From a checkpoint of a small transformer trained on Wikipedia.
Size: 13 layers, width 128, 2 heads of 64, vocabulary 2048, 3.1M parameters.
Architecture: LayerNorm before each block, learned positions, no biases in attention or MLP, normalized queries and keys.
Training: a variant of SOAP for these matrices, 116M tokens.
Each number is 200 + 40 x the weight over its row's rms, rounded and kept within 0 to 999. Layers, rows and columns count from 0. The size before them is the row's rms in percent of the matrix's.

# up: layer 5 MLP up, 512x128, rms 0.215, rows 270-282, columns 0-127
# down: layer 5 MLP down (transposed), 512x128, rms 0.228, rows 270-281, columns 0-127
up270,092,172,205,190,230,198,228,221,187,223,275,185,200,218,209,154,219,168,153,184,117,180,186,234,180,230,232,206,183,154,206,268,185,237,196,293,266,186,246,193,203,200,196,167,117,184,262,194,190,217,176,250,196,117,148,257,163,187,217,205,218,139,252,284,219,219,307,145,165,126,127,173,222,186,195,131,198,185,296,195,162,233,186,207,276,186,186,128,242,178,191,199,175,204,243,230,213,230,204,162,226,98,242,250,210,184,168,201,144,278,226,195,173,250,178,165,176,194,172,205,180,164,106,182,193,226,209,210,195
down270,093,163,247,200,220,142,223,159,107,168,156,186,240,263,235,153,218,295,216,200,199,203,180,181,167,269,186,220,156,249,210,155,177,227,250,162,192,177,125,231,242,177,217,208,170,173,208,151,190,175,147,193,174,315,228,220,267,155,256,208,192,248,190,214,218,257,125,171,183,221,241,205,180,250,186,263,148,274,168,225,125,236,211,238,182,167,171,142,120,214,201,210,189,166,103,170,132,220,166,260,184,249,183,148,144,227,229,247,197,189,208,178,203,230,207,207,227,238,187,148,202,201,243,227,135,170,205,170,167
up271,100,192,180,231,238,242,267,188,222,239,150,226,212,170,201,110,188,242,187,162,199,202,153,211,207,246,199,216,194,156,178,168,199,163,243,180,162,160,198,299,148,268,216,199,224,147,181,176,160,223,266,226,211,132,229,166,223,150,243,230,180,153,253,222,183,196,204,175,289,213,173,157,92,219,156,149,238,102,231,245,200,201,181,246,155,218,201,249,227,251,248,228,212,229,231,159,176,173,179,208,228,255,234,202,143,170,188,208,133,257,229,159,229,170,272,287,205,168,172,176,185,168,212,237,163,294,231,262,193
down271,106,143,201,239,272,166,183,231,154,207,201,175,188,213,191,219,220,252,295,198,110,202,218,210,200,193,187,210,260,162,260,158,252,229,225,205,193,199,147,168,301,229,205,202,140,235,212,176,224,171,160,217,195,145,246,170,262,183,165,233,228,222,218,172,151,214,177,243,194,193,198,229,194,204,255,250,144,184,141,296,171,191,235,199,161,164,121,165,196,250,199,252,143,174,124,216,172,165,198,171,233,208,173,221,206,154,220,110,268,179,206,195,209,202,189,181,260,199,168,342,247,228,279,262,189,197,209,206,198
up272,100,205,222,239,201,186,248,258,124,194,195,173,146,178,152,211,208,166,193,196,148,183,178,184,173,194,203,243,175,185,164,194,190,202,166,176,75,183,191,135,204,190,185,242,143,177,215,148,224,189,188,201,149,182,201,114,170,220,206,193,130,208,308,170,190,177,166,186,196,254,195,210,234,147,276,214,223,206,233,211,206,213,190,270,244,119,146,148,215,160,212,230,221,159,186,139,188,232,134,168,163,180,222,269,292,221,258,320,207,163,209,237,124,168,216,202,225,238,249,144,174,166,218,261,175,165,245,218,237
down272,098,148,154,284,148,186,139,206,194,221,237,197,204,182,222,206,183,132,250,202,193,158,262,176,205,183,209,192,172,172,175,143,214,190,212,237,119,230,195,147,161,208,103,142,237,231,213,219,229,254,231,172,154,184,260,170,227,207,189,242,246,197,225,187,247,164,232,179,193,237,247,158,287,184,204,188,194,186,257,198,150,192,214,226,232,136,259,214,166,202,252,236,206,229,238,250,264,252,264,204,165,202,257,243,278,229,113,153,144,238,285,203,250,241,168,224,274,169,242,187,236,271,197,196,199,235,223,130,209
up273,097,185,163,227,220,186,258,192,210,142,200,267,209,217,244,256,222,199,159,136,212,225,227,144,172,227,165,230,256,225,261,218,199,177,170,241,236,190,219,169,143,74,183,174,202,108,207,156,174,218,207,202,204,239,215,212,174,230,190,199,231,265,122,149,227,237,195,213,275,260,213,240,184,155,266,166,258,304,213,213,240,177,213,173,167,176,145,221,170,203,163,160,169,177,229,236,243,135,141,238,158,140,191,236,190,244,185,182,235,233,258,119,227,187,186,169,178,168,264,216,229,166,258,234,190,160,117,172,191
down273,093,146,266,248,232,239,194,184,252,262,174,266,183,277,173,138,173,190,179,166,227,218,189,223,210,203,235,214,200,156,193,185,212,210,222,146,231,234,234,199,262,196,154,223,125,206,135,182,207,218,255,182,138,229,273,147,237,248,148,204,127,192,258,249,215,218,218,180,215,245,194,216,135,191,202,216,171,236,188,238,187,234,277,237,190,238,155,183,218,220,321,196,199,240,270,198,172,176,192,197,204,212,228,187,207,203,93,75,211,137,181,250,159,160,187,181,226,161,157,139,163,223,148,218,170,187,215,256,176
up274,098,192,211,239,143,206,207,175,272,168,173,181,135,165,180,169,227,178,96,154,236,207,218,90,173,195,240,225,214,183,216,183,198,178,235,130,170,215,237,259,212,231,226,275,227,171,186,234,132,165,205,134,206,214,203,210,220,182,216,176,231,182,154,139,187,270,103,225,174,277,179,180,193,242,226,233,284,218,189,189,209,202,231,167,261,179,185,222,263,177,228,145,162,209,216,147,275,165,228,144,174,211,271,210,241,187,204,163,234,263,151,209,126,235,185,166,294,210,221,195,153,216,145,262,223,176,206,245,201
down274,099,158,227,256,190,166,205,225,243,305,278,183,186,280,223,203,280,192,170,233,179,221,240,178,220,268,208,135,266,230,242,89,226,215,168,165,217,186,169,123,213,193,224,120,186,238,216,183,235,176,229,211,196,194,166,214,165,222,254,206,170,208,153,167,226,202,176,201,109,229,140,196,166,113,158,222,189,189,84,245,174,214,217,244,211,184,258,175,169,221,210,195,218,213,222,215,107,151,216,162,175,184,150,245,204,239,164,270,178,184,168,275,223,226,179,214,228,179,217,119,215,179,218,213,241,218,174,183,216
up275,106,243,171,165,146,197,203,173,175,214,221,205,186,125,137,221,198,193,216,178,190,217,167,180,281,176,202,187,248,146,213,128,223,230,175,205,185,139,167,222,200,134,277,254,226,204,276,131,136,148,189,191,238,190,123,151,251,166,214,282,187,164,221,139,233,188,293,235,143,202,147,190,217,170,187,180,180,193,151,129,173,166,244,265,179,201,239,239,234,140,201,254,219,237,234,221,158,248,176,175,201,202,249,206,194,215,199,217,225,154,216,241,248,226,301,149,256,233,143,238,143,222,202,186,147,154,184,217,260
down275,096,215,289,171,226,162,252,248,222,155,199,235,106,236,219,211,166,151,202,136,207,176,189,254,191,144,159,212,198,249,136,164,143,162,264,179,182,253,185,112,259,257,185,136,250,277,176,228,218,248,219,215,138,114,212,186,195,217,170,200,177,218,223,236,227,182,151,218,223,181,204,176,224,211,177,203,253,178,186,214,193,183,139,202,215,280,123,208,113,166,180,156,210,223,230,197,182,201,213,149,140,184,201,133,271,237,182,177,199,264,132,201,100,163,206,218,213,217,184,233,151,205,246,193,208,216,196,183,128
up276,104,144,250,151,188,137,199,134,247,200,181,217,196,88,222,196,230,232,220,228,163,142,170,176,277,156,255,179,167,200,206,154,216,162,178,221,217,262,220,184,166,185,154,217,204,155,234,269,214,178,216,232,212,99,157,172,176,175,290,212,257,212,151,213,191,249,253,140,204,181,150,204,181,214,186,237,190,190,258,159,212,198,146,273,259,207,254,232,209,199,208,184,150,247,197,188,188,156,178,122,215,156,248,183,233,170,179,205,194,212,182,197,152,282,254,253,157,137,213,138,213,293,202,222,168,160,256,146,188
down276,105,234,155,210,252,193,235,268,222,220,228,244,239,170,252,192,201,186,238,193,250,207,257,229,254,193,192,158,262,241,266,226,262,264,234,115,159,223,209,216,180,146,193,181,221,242,48,207,153,224,223,194,221,187,243,162,174,239,154,188,231,213,194,194,226,222,164,183,167,264,204,138,167,183,251,213,171,213,224,231,212,167,208,184,186,234,269,163,245,191,206,189,215,190,186,182,175,104,187,225,165,249,199,151,232,157,172,167,177,159,246,149,168,202,99,209,262,202,223,208,118,257,105,198,272,214,226,200,194
up277,098,216,209,213,216,180,199,279,84,237,162,208,99,215,241,171,239,139,160,288,229,284,167,169,174,177,251,192,169,204,269,249,206,161,178,244,202,192,227,125,218,175,163,239,218,98,245,185,138,146,197,190,156,168,196,214,190,227,183,217,205,150,180,189,217,140,237,207,287,193,173,176,197,223,202,203,201,154,209,181,163,193,191,224,130,216,202,141,157,222,238,261,265,150,260,198,188,251,195,212,195,174,270,182,220,134,230,164,215,190,194,194,188,206,305,256,243,253,204,183,173,233,191,208,165,243,249,188,164
down277,092,147,251,137,192,199,201,164,186,186,219,233,172,202,212,165,163,245,198,154,207,120,241,105,207,223,244,212,131,202,166,172,217,204,211,113,187,184,217,196,214,271,234,218,115,289,141,188,201,210,151,137,218,216,250,216,265,276,175,225,184,201,198,194,251,213,168,189,206,192,104,206,210,233,176,170,165,216,161,136,158,219,198,239,194,279,149,131,192,141,200,175,138,234,143,219,197,185,181,275,104,231,156,246,165,202,147,182,170,167,236,190,156,257,153,182,248,208,257,187,250,199,246,178,208,172,229,177,208
up278,099,184,302,199,215,217,145,213,238,237,262,226,133,163,179,264,154,213,162,250,174,215,190,246,203,219,179,181,244,201,222,208,117,227,177,173,167,188,141,204,234,174,204,280,248,156,262,236,125,107,186,169,249,163,226,219,180,236,227,196,211,161,93,190,239,242,187,223,220,221,164,204,172,183,186,251,215,214,210,190,262,147,182,251,198,263,231,208,155,149,258,180,226,166,198,228,242,199,126,249,192,153,230,162,178,149,249,270,186,295,176,221,239,176,253,201,153,226,213,153,168,213,168,192,227,168,187,117,210
down278,093,175,218,159,116,225,145,145,183,216,201,137,263,182,193,196,170,229,253,107,218,238,200,166,266,190,223,206,196,253,231,178,226,169,119,201,191,193,273,208,178,177,166,149,156,207,144,175,240,258,241,203,282,194,168,172,189,209,228,164,228,214,220,106,268,203,171,172,145,252,156,301,179,190,193,196,134,187,246,222,242,216,243,203,208,80,245,188,159,199,201,129,226,202,211,201,221,159,234,211,140,224,154,238,276,145,173,190,221,170,253,161,240,224,202,231,214,197,269,188,189,257,167,185,215,198,167,196,239
up279,110,178,243,196,155,224,181,218,143,241,238,199,252,170,212,175,228,224,283,166,209,214,265,152,190,124,239,261,213,180,217,261,224,155,204,194,147,163,170,255,277,193,185,183,242,141,237,231,167,265,245,151,172,168,270,129,205,237,215,170,182,149,148,222,233,184,147,236,155,234,173,210,188,140,195,121,226,174,224,148,184,207,140,210,226,170,228,165,215,249,170,224,223,210,220,189,278,195,210,206,196,227,270,235,304,196,209,125,202,179,227,171,258,153,140,217,146,274,195,249,164,182,238,161,157,233,188,217,136
down279,107,211,211,169,222,136,226,165,213,211,202,183,188,140,94,215,160,180,243,182,183,185,180,258,193,211,219,180,91,266,153,104,211,217,230,208,212,212,178,191,140,194,171,194,182,256,182,222,157,293,253,185,169,220,152,215,189,178,227,166,195,224,203,291,152,207,158,167,218,263,187,209,258,273,179,167,164,161,208,221,185,235,199,276,172,181,162,195,295,197,178,217,209,217,238,178,186,215,167,167,246,199,180,117,157,183,180,245,180,227,212,191,167,147,217,165,209,142,241,109,145,229,188,96,219,247,221,172,262
up280,096,181,231,251,225,172,235,230,249,141,205,253,216,270,159,233,225,200,269,227,200,180,262,229,207,170,231,197,188,234,214,258,200,160,163,221,222,257,242,223,114,271,143,159,205,111,188,213,191,213,198,222,170,198,206,176,161,173,180,200,150,146,152,191,240,159,167,233,146,139,147,207,265,144,297,183,142,197,163,196,255,197,281,188,183,170,204,149,231,174,298,203,195,131,228,194,207,229,158,224,178,160,256,149,145,177,175,269,216,207,261,253,183,247,217,259,156,164,230,214,200,277,192,229,178,224,226,158,207
down280,091,234,160,163,179,201,191,198,157,267,224,106,170,217,213,262,160,221,179,125,112,216,157,264,192,239,141,197,266,167,225,102,211,218,177,248,136,198,214,271,178,237,145,196,150,208,157,188,273,187,249,190,197,180,197,188,244,144,221,210,239,239,185,248,190,225,131,192,194,180,165,209,155,217,271,237,249,115,215,182,136,167,215,217,232,176,286,163,169,204,170,172,244,210,192,211,158,189,226,228,231,162,132,179,206,146,210,211,125,196,249,234,247,247,136,231,185,241,194,196,249,154,203,218,210,194,209,227,284
up281,100,150,246,231,187,149,191,232,167,249,205,221,164,165,113,187,148,168,183,180,252,251,217,201,151,191,231,204,212,195,223,212,150,141,231,263,182,195,223,146,199,172,242,229,115,219,205,185,221,248,233,225,211,97,240,228,126,210,153,180,144,244,220,268,253,221,162,233,252,218,146,220,126,222,151,277,245,272,177,235,221,310,188,249,231,211,224,210,258,235,195,200,97,201,283,201,203,188,193,191,176,217,202,220,157,260,192,233,191,213,188,178,227,246,193,110,214,218,208,225,180,190,207,235,171,217,222,217,275
down281,097,283,208,190,220,270,204,199,265,239,211,123,169,144,177,256,177,199,179,172,150,222,267,279,208,158,250,191,188,180,228,293,206,234,225,170,200,179,174,272,195,170,239,243,180,197,167,214,135,184,230,222,158,249,193,264,246,202,296,227,207,130,212,95,129,191,184,189,224,176,233,204,207,202,204,116,217,210,153,225,207,125,249,140,192,182,183,228,213,285,230,221,229,123,206,228,281,221,134,166,210,214,232,203,198,212,151,157,217,210,194,188,187,209,221,288,216,130,180,210,199,157,207,174,166,212,183,175,196
up282,103,122,153,230,210,233,207,224,172,281,208,198,242,231,205,225,175,196,283,206,162,228,213,221,184,228,232,153,183,191,115,201,175,176,179,173,237,201,155,149,157,195,121,162,174,177,205,147,167,224,211,219,229,249,189,169,222,152,149,115,223,201,262,223,185,274,251,127,146,162,176,137,168,218,184,140,237,256,283,298,137,168,158,282,222,196,262,156,160,170,210,181,187,185,269,232,147,241,172,195,244,220,158,271,260,168,207,217,191,188,218,199,184,210,178,205,225,247,131,273,181,224,200,245,185,212,217,208,198